Weights of a small GPT-style language model, trained from scratch on English Wikipedia: no biases in attention or MLP.
Each number is 500 + 50 x the weight over its row's rms, rounded and kept within 0 to 999. Layers, rows and columns count from 0. Numbers have three digits each. The size before them is the row's rms in percent of the matrix's.

# layer 6 MLP down, 224x896, rms 0.169, rows 0-57, columns 448-559
098:480496547408478490536571530363457518425527517489476541532440458545501440467537494548504461421541527584529546429551403474438511585533508570566438569566458490471470551463482430506542499460442507477528460472492464528400467496448498539514469568480579548517539538523472527435521543558542504403533546602535555516489489588447439501471469566601
098:540511444463494517508488456449546469524560620454511478459477407491412439540459452501445471597491531555560590502499542496556623458450529473531510451488476531495545513512503401519382549600540403499469517549439519482530431501431537521499517482569464560529506456435537478509434491593499455562375611548447479463460534449548405489458525477469
096:334440524475467484494531440473502418593587501530525496507465557431538541561456530487498452508551475540479497492467523522538507460538522459542559514518362533536442500444514492592494454490527575551461446484484567435589484498563480572486519505531472506514470523534610535518592505529459511456485616432561577495434566470447542448572558555471
107:480419547418436550467686474475522543482451408418499491417547569466496592472511437502499517555509472513502338447550500467548481471567491558519562506530464528492568591467494489574561450506429587550517562460455531488481488477510465524464622528577417503474480498577424482521564475498444449451594471513483470456465547460439490543517428426520
104:453493494430479463578476519490491537572471481516454461554591532491577433491521452540450519533489499495535547529574481506580514447460527465550459468478542497521466538497552551455468511500449513407540483425444495483533487424595608555557495444528542506435510516573498517488469487510429474479543557518583471530509555546501562574543525563444
097:458423548575509582452528526536466572478448471453451541453449401467496634547523450454496570567511490474496391473558615432516525669549520463414488581544466494407475485597391384550569540515509527468457532473509473519440476549514401511438445480511501528570506538419527576449502400465454462444509443447504483439536435474522558469590453575570
105:491427405398539526436445515478536520445523504508400595484585409480523521519545500557597475560547579462522480418514557486417424471477490468547492536501495516574491549409449539402560525475341482503461522488545502496465501441495430477410430475427549475511492465459506427538542465486465563399522457594493548482514514537462431457429543536379
100:585521457476517550386583406521465451399420523456462519494483481501523501493530556480467465590491402412533488498579462528524528497496492549508505526539453543435561454448506427393537486535459542507505461530560441401554482499525501567468513486385560564537429514496497516555437472584566566552481455604525433500554568576554528548435550515468
093:529584564511587481504549552453520489426521592614486624504504549433431575561425497542382485497561511477432404564466468494562452524395499532512501496487511491470507490500518527476510555352597485530480552496504491627519492609538461466489492510446504525507494510446569438556528438477476443487604512478552433492451551476396468444514575505504
099:481470395468426581521543433531425499456480570496560508472438526532478511465544606507536457522487468445487430490540416487508520510631464587520417498522556564433430589521530508499431488614453550500491471544517514438454493574547540494485516598426581490526475557488527460440471463447644482537499483475532430590467522609506531539576518552494
101:462497525480570523523570463503596527480554512537490442478495506526528505487471532518581452518476521447526483533504459581553476469477432456531468543444466542527550488509516500490510468531455556512463446480515493509462482443431495490464563410429427459408524553515387463473439575462520504446441501524468475505460535474456551586478388448526
099:578531530488478539584524495449523537504491495431472445493380500497501501486508502511553582466507523485609474478532516496537553459477523524506547510476424501465382365533512542496542427526478486484514484480457477503451431507518513497444452548458438563521543477480620490469457454529511404510479516477489515482602465517630599554547546564411
099:500384471421502423416494533500486469522616570490525422514576523522449499533512550526542566454455541483457529489544516471473550556462440520602366486529540552421477514555460515449507499493458429543410594465522462528495558509465462375479484512458428584422453482470513523502540494499481531395555512521512531459512522486493425439470552579553
100:568483574468536508480501511526519479527539450536470531414567555504508549472457475496399527498424552447483583519480539449547490428425543473448556531504481504536523434561458593550412542592650523417453521494432552575462375587507458469577452465500491555531532490531611491481522546501585536441451594508494544553544565443528521549518488476431
100:415471525481461444602441485497507527446508508486518519613458442468549495483537449539494439499471446577486463500424458417413453517306546523537478504508447546549451516530613442532477485467502528524597504517535408484518567502495569509470430513481521400406530458601589508446468416524493453527415539482524494540467616591483434583587497533444
096:546574479563462443480431528508543519571501526568482594544475543465554520550481526575425475571513451509460480527561396461514520488526450420491489470488455490469533542485589482558425579516560522512573495450526496542552479445478520505549504453483557554507588467493509569522533518540484520514402534527501458491463515545397373453542482515485
098:519541498497568514429531518447523490582495518479545460429543372497522520455462469471498463525438530537523489567462540428503352518492453507616469507570450533566494480559486508518402443476516464499411481514541443554428455579518477568457555473486506530452470471525445495447517618427459384485474401552531511554520522449458515478540446593556
099:507438538470445495461519553541563478540326473568495467426497486510602517480489567477536466507466511498439509479474359474483541544366573501522462546384506474575509548476533555495561520487462457547490525477539505546570548455514498478573548599511458614494485432629472478425538434531487565444427485530520516465556518456486471430458443461436
100:513520515506486530460541468542456551497513481476589455478594463442514379500485500521496524455561574430454491452541443520377497498452449510514476606536504535606578523530482475589566430537497531515480480468482479591462523525437464510483472614475458442489405604400446585472546550530478464531486449573474588425484578567568530416492502451507
100:560557483501470511538547525476510608554480540542481534461534548500550473511514460527490476522500567468497530480548531479508494427517448560495492506500471439476454523532550510380470480483505578505503553574460512573552561456467525482442488473568526404423474461475623594484490478560553517449417516459532547478535464533433525575511455420490
095:532478583474506495446469517423487485562536511524482573559501475440391568577456528523475514534459539475461423521426482449422574543422463516532403548512486529554438508508480432584549485497465509461516462536520572404558488507461484423495486514426496427563483569457534598515508516467507526535365462541524528465453434544494519594584504498493
094:546488511437521527398617471473511411463511566547422522611492496497481422513471419553510510529563483438472406556487527510544585523530493538484539449502445579499567419489429461605551491510466467525455502515491524435526465459441389513507510509543585465540417378497538515529490476452451598503513449493552548439553472499523432476515442578559
102:557509505410473445530590566466529487449554475525459451525576424411498517462496443525464517497495512467532549514515503494545560544576453514567414479532459426522441457485506529433531418537538518498515468504499551486530483435442588528550479519552578407425476499422471585566471431506477443402453486520468561502549452539461449471496437543431
098:581452535515629444426500468491523511474581523514443580597449448542513545638514543585537500530457524499405428504497490490445536479549449496485405410469469525425586478454541430425463500519508502423461522463495367520497558508499415529456606456390475431431510446545499535496544471543467535461494535444448544447481462512409513526485520540442
098:502499499568447527546545503490520497594431534429521437535503442597444479539523491443483457474498566496505482438519551495446598551398531429466543505503568573514593416566488445490515537482539486528448548506507474534460527501380520465526469481407478414390452439429508441509515547512524433452454510478612493521428446489487525444446398577439
098:506544539541510495604467387513523522471525579534516491574597556527495456474552516464412510548496520471586550527521516500425468500519594460511558514404495510479465513465551418586565535520574500509508456566499545475554400447484413561529490411443505549395532493536460454484441502482608593481496552422412565436491484487573475460436496551578
098:428464571419507544518521530625520518514542537476478508541549462595380371507625481528413504487542449495593422440503519525509520511543440468539453560529511551520558525540441603526407593495444466504567446529396473352490547423468371413505473475544452490445448430496519482449529432646450554501482492387453566517551445418481488428567485539410
096:505622508498560573456502509532409536473515391543451464571523509551495396614515545477468510512449527536495405447474526458531477487464489510459467511526527487458461406471442458311434529625580485417553539588553494463480568453447537560422478572474579544563553644552474480460461490503584509473491520635484444444488575521527432522568473531548
102:505388524473446524603481547527583505561509491418427556475536375500535560435445495512354584540567520528443513489524460488543425543555604591585539368544523497505510491497446525459484480572451433526485498501509484409457472483602491500554535517460498526395478562460435423427465439474538462543579524484474490487450494534483539555568434522468
091:504406367514503587514500482522517521581508535487492528558495508559491538584485468574502535532483492590560461465512399503501488594484487416462549486623547556474472550549493407574392548596470404539491568573577523467472482533466490480409467402588470582507594493517432538545520465511437557528446468519468498548526479468462460522537538505563
105:474412569486543576489535425524465438478420521472426431535438470523518437541507454553603537545567489465653482446522510465577540513515517381567524483622500498486424463447481567504572509556435498511442547416472444531551510578432457521452354476558531499433507558470597524487525530529479480480531452552498485502521425556646411568567435475532
100:440537487449496490527500512488458460497448475448475622463497540497485482409516486419517515470503432396464550560511495563484538449519545432490563492509450498471465498448473514463559520401557514499510550525627478556437368576426484570487641569496486522453494624453542551458593409435500580452437472512578500528514525444447365515434499550429
094:467461516553469501511437483521452406459452544563548467528515541539520597466420514467575500482494553605479438503573493484451460544497457476483436515501485499547539509560550511576565498529557541523494551535466536510509481532487395527557579483446571453420440503424422521498431452508514478520508453492508455474569539479517478396485551541427
101:506402493538631507408484422482531432521547572618601547487466555487579482504535547544509607379546551554461497568520485515438501477534497518494502494498470513499576514500532558471523520558469479495526531522386520467480437592493480537453513489485523463447523468534525485507572480502480580491539478502423420492567474506430477533510444448612
102:564487552484458520428536440476467593537502520604514469414479480353580459553533472559548482530524521406601504496616500416413539500493531483522413479517406446605436438425464524529403510553535485516476423448540375608558472487593447483432484550421534410476479452532454560522498529541474458493539522489589524513543563531516487432480502500501
097:533455503500541508452457503438473424523449530524511568500521533557343469578571458530540544558530508520589483429531600529488441474461532461564483541532520439571679549546528563537437525526543451499504548512475530494511577493497492439481533547410523481599500563427408549523447460464519523535507557562497587485533495492547457472541544417484
092:474551610513502484510496566494466534436495500442540615511496524473427492554464527460529443527440442487541552593472528478484532430448513556515463501539443506495527433559482449469519510572464488420496482358456490522542519491495569466527460490493466481571484454546507539356473499438583432420574487451365431427544505458469537632519473529420
097:449455601563533385527574514470573437486587517523529476529510486493480533516424508542458511484470525554517480431531458433528632541487556543484523468461504470594494493489542460438488504470447443582455487504331512666536536570534523496422472492525601553474507493511400501502471547577457434278583521459445468594443524472487480545506498506435
104:537605446470454490566551559498433560479446482487577523512364550500514462440471488461402542536543550460536531525402550528478499462355573491555477511568471437548439459470482512549458505509534554539466369510562467424496465397464590410434464629461526513446450573465424507507501591564562516472457475502478497462556558564467488527503480540550
098:495507494512480552467503410534449475495467492580523647524706494475482467581598478600555546459511443500563510457552611472499531519535484464360461566533484479465440514487542465554431496509441461567507479547614590550557529521534523463532484512577410431516537536488421614444510406514540553519491478574499584547621423505533497477572506502562
097:562545514578499483534401462548486368504414458482495404565452523448429539464485492483507503593495520561518433471528546445489481578512466407495467538460569498482549626528421547461410566456543536530444501408485483489511477497497477493620482425570490473491520521401577407531457435478468591605503475515566581486505527504528444460514446420557
096:426500446573548486491429484489467544472480511448493540539488533416471563543449511545558418493541541508507599603521557449467479472579530470357527519534479593461485469504461528580529509447453435479446454548558491619495529589451492586476575457433474540520489404492475437380465494540509475450458487388500538442461451550512440438488415487526
097:508456418444507544589427532550515539491476516523433568450421468499481493491503493526418488500508461570511495534608398490484402522535435495582427595447538484544449457469439494525621465448503489450503496506526523476626494477402505434564521531431453625535524381472472475494471510478476515491531476460574512432440478576486546492497460624596
104:446552458553444420488446480455476476467588575440620583506515548574555480563489584597494491537576508611509493510577467437442521411546500406506556498487411457388512495526487542465455517505537489524489533522569530538513528538486572453495559442532480479613530475486541562529635551488517465484450512486517474553496493491480517505493552452450
095:442474547449426461545527540441508458502435511572607573545512502435442424558517496541483446493439449421481532465456479498484500412416554481516469530564457520584541566411507585419556553524490461496434465529470456609512573523529529489560460447412506480472472514589573452509446500497518457629461473557529491476456616516461481545499408457497
102:505524569519470531491449545482500478509346502564542496472488558526400472525477503446547489521546447498499485511568502501385417462515526538584517486501502456527560486529452519538493439409486473503545448455499449502455486510458568580479528536529535578417454476414682538516480550441580389366535500545456406464458455524483474474497533426496
104:539454460494437513651489514539499477516533453418451542555564455475518431519466614489502569533469482485567493491542533533454487431452461486472521493511513501445539453438625568435505494546437415482567506522494441596459500369464512439548459512429482513517533513535525550494491493541497543466504512509539463480548486517491538444534464459506
102:482484564625455442397600539462565524464590591441453432467534491447485512601486483529584487529476513468407464551550507577468512546597464510543463472508449515488467555523485480458480528554491525529463460432514425584493379511459502470472464474427478470453461482521557482441533447516513575428480521449448495441515514520497471537451490496486
103:549476529496493510507496544434515553475506484546523600470523548382546525463519510497504576478481527546531517535459455431468370371508509499524471513447541375510507504454450458537499525506544396530464426626584469487524472439433417467539460506556376523533456485528465475551477510526462537525473467452509528515440532507460444494437456503516
102:499547412555486478580439480527487525445599548502483570502503541427543552479488428518529500549503442473485443567512499547511499527550557537501453474416525564459505387460498466531573512485483429452501514540530515369514512592497466578443578515440388463347513537544472503517555438418476554577427492559498542436538444572538608458496480477499
099:555513510510467450502477437506531448430466538516491509453438445514561412572494458401557474536534535485497479474518552570560531530563421514475541492474494546482516410530536428511544533528453515488466458441456426511538517457441518494500551586454467420504486503561561491503441464507521502502512472435386594551489436538554526437561463547580
096:460456494438530500518396478555484510451560542550465538444531470617527576523482439565397641499519527458550498486524637506558624554541571489519484538549582567529442537571484455480489533548480473508520523457482466380478483504452481404541523497521481539548513522589425431511465452518513502494479499568499587519481551567518483580579611479528
097:482491417475502501518472520509535477483335471461501439505496528543432492452513550508512585476544561545535517468478519545491487520524493505511553584515518516562437476507505533590389504516444384407587500563397499533514553550463531515558533489519460497434475468491538481540441532564486497422432543455495437505554448513599514484531464548540
101:525531570561492477474541499411491508477522489571540574467545470515441518450495540530530536594533500442539495502556505491502440508502513550505470558478462590528499440502535630426517483484550458458456399513517392529484525492467486548619604474399494471454452471499537420466595467522490451489518483424491547567433577475475490474528533570587
098:439438517491479556565557532509465602465522441490542510474496483530599559414536423494468607598517505483541483529563580540507500523414455455509518485474464459458516532500506511523428510505466491430591527522458477544546502467443543513489456514508495569531520501526485467453452405462563533480538521420552486519543453597434526491547464523501
099:497552431535508487472538492474528394455541442484496513439468606464607516473505504491400454482498511463516524546561367467444461505453423467522568416424480465538436570571507551531421460494510451513524509512466449513477396481451420450478525510496574437543456424491590424419477596475488454641487477523502476519431515549438545493520489494543
101:546385497449550533545482512543525515428564516505535478607572454512482541542465484537497510504539529530442486485557566523414450484639516502491553490496553557524514452510455453460451507466449549452540496405464419435470529563503520468510481538394490528567479497444390459680485509521502566535509477443563476409505489458466556585469561505526
100:433542454438416542549526545543552549538590583480531483576511519478525473525468465505590426457449480438516462464522562517497451516432534522502526492457524501482603516472448584525448520531478455453567498578545437623403467552473576444538575556510472473505537569407429439455497532571537571501438582489466464532512623458492485510525467651510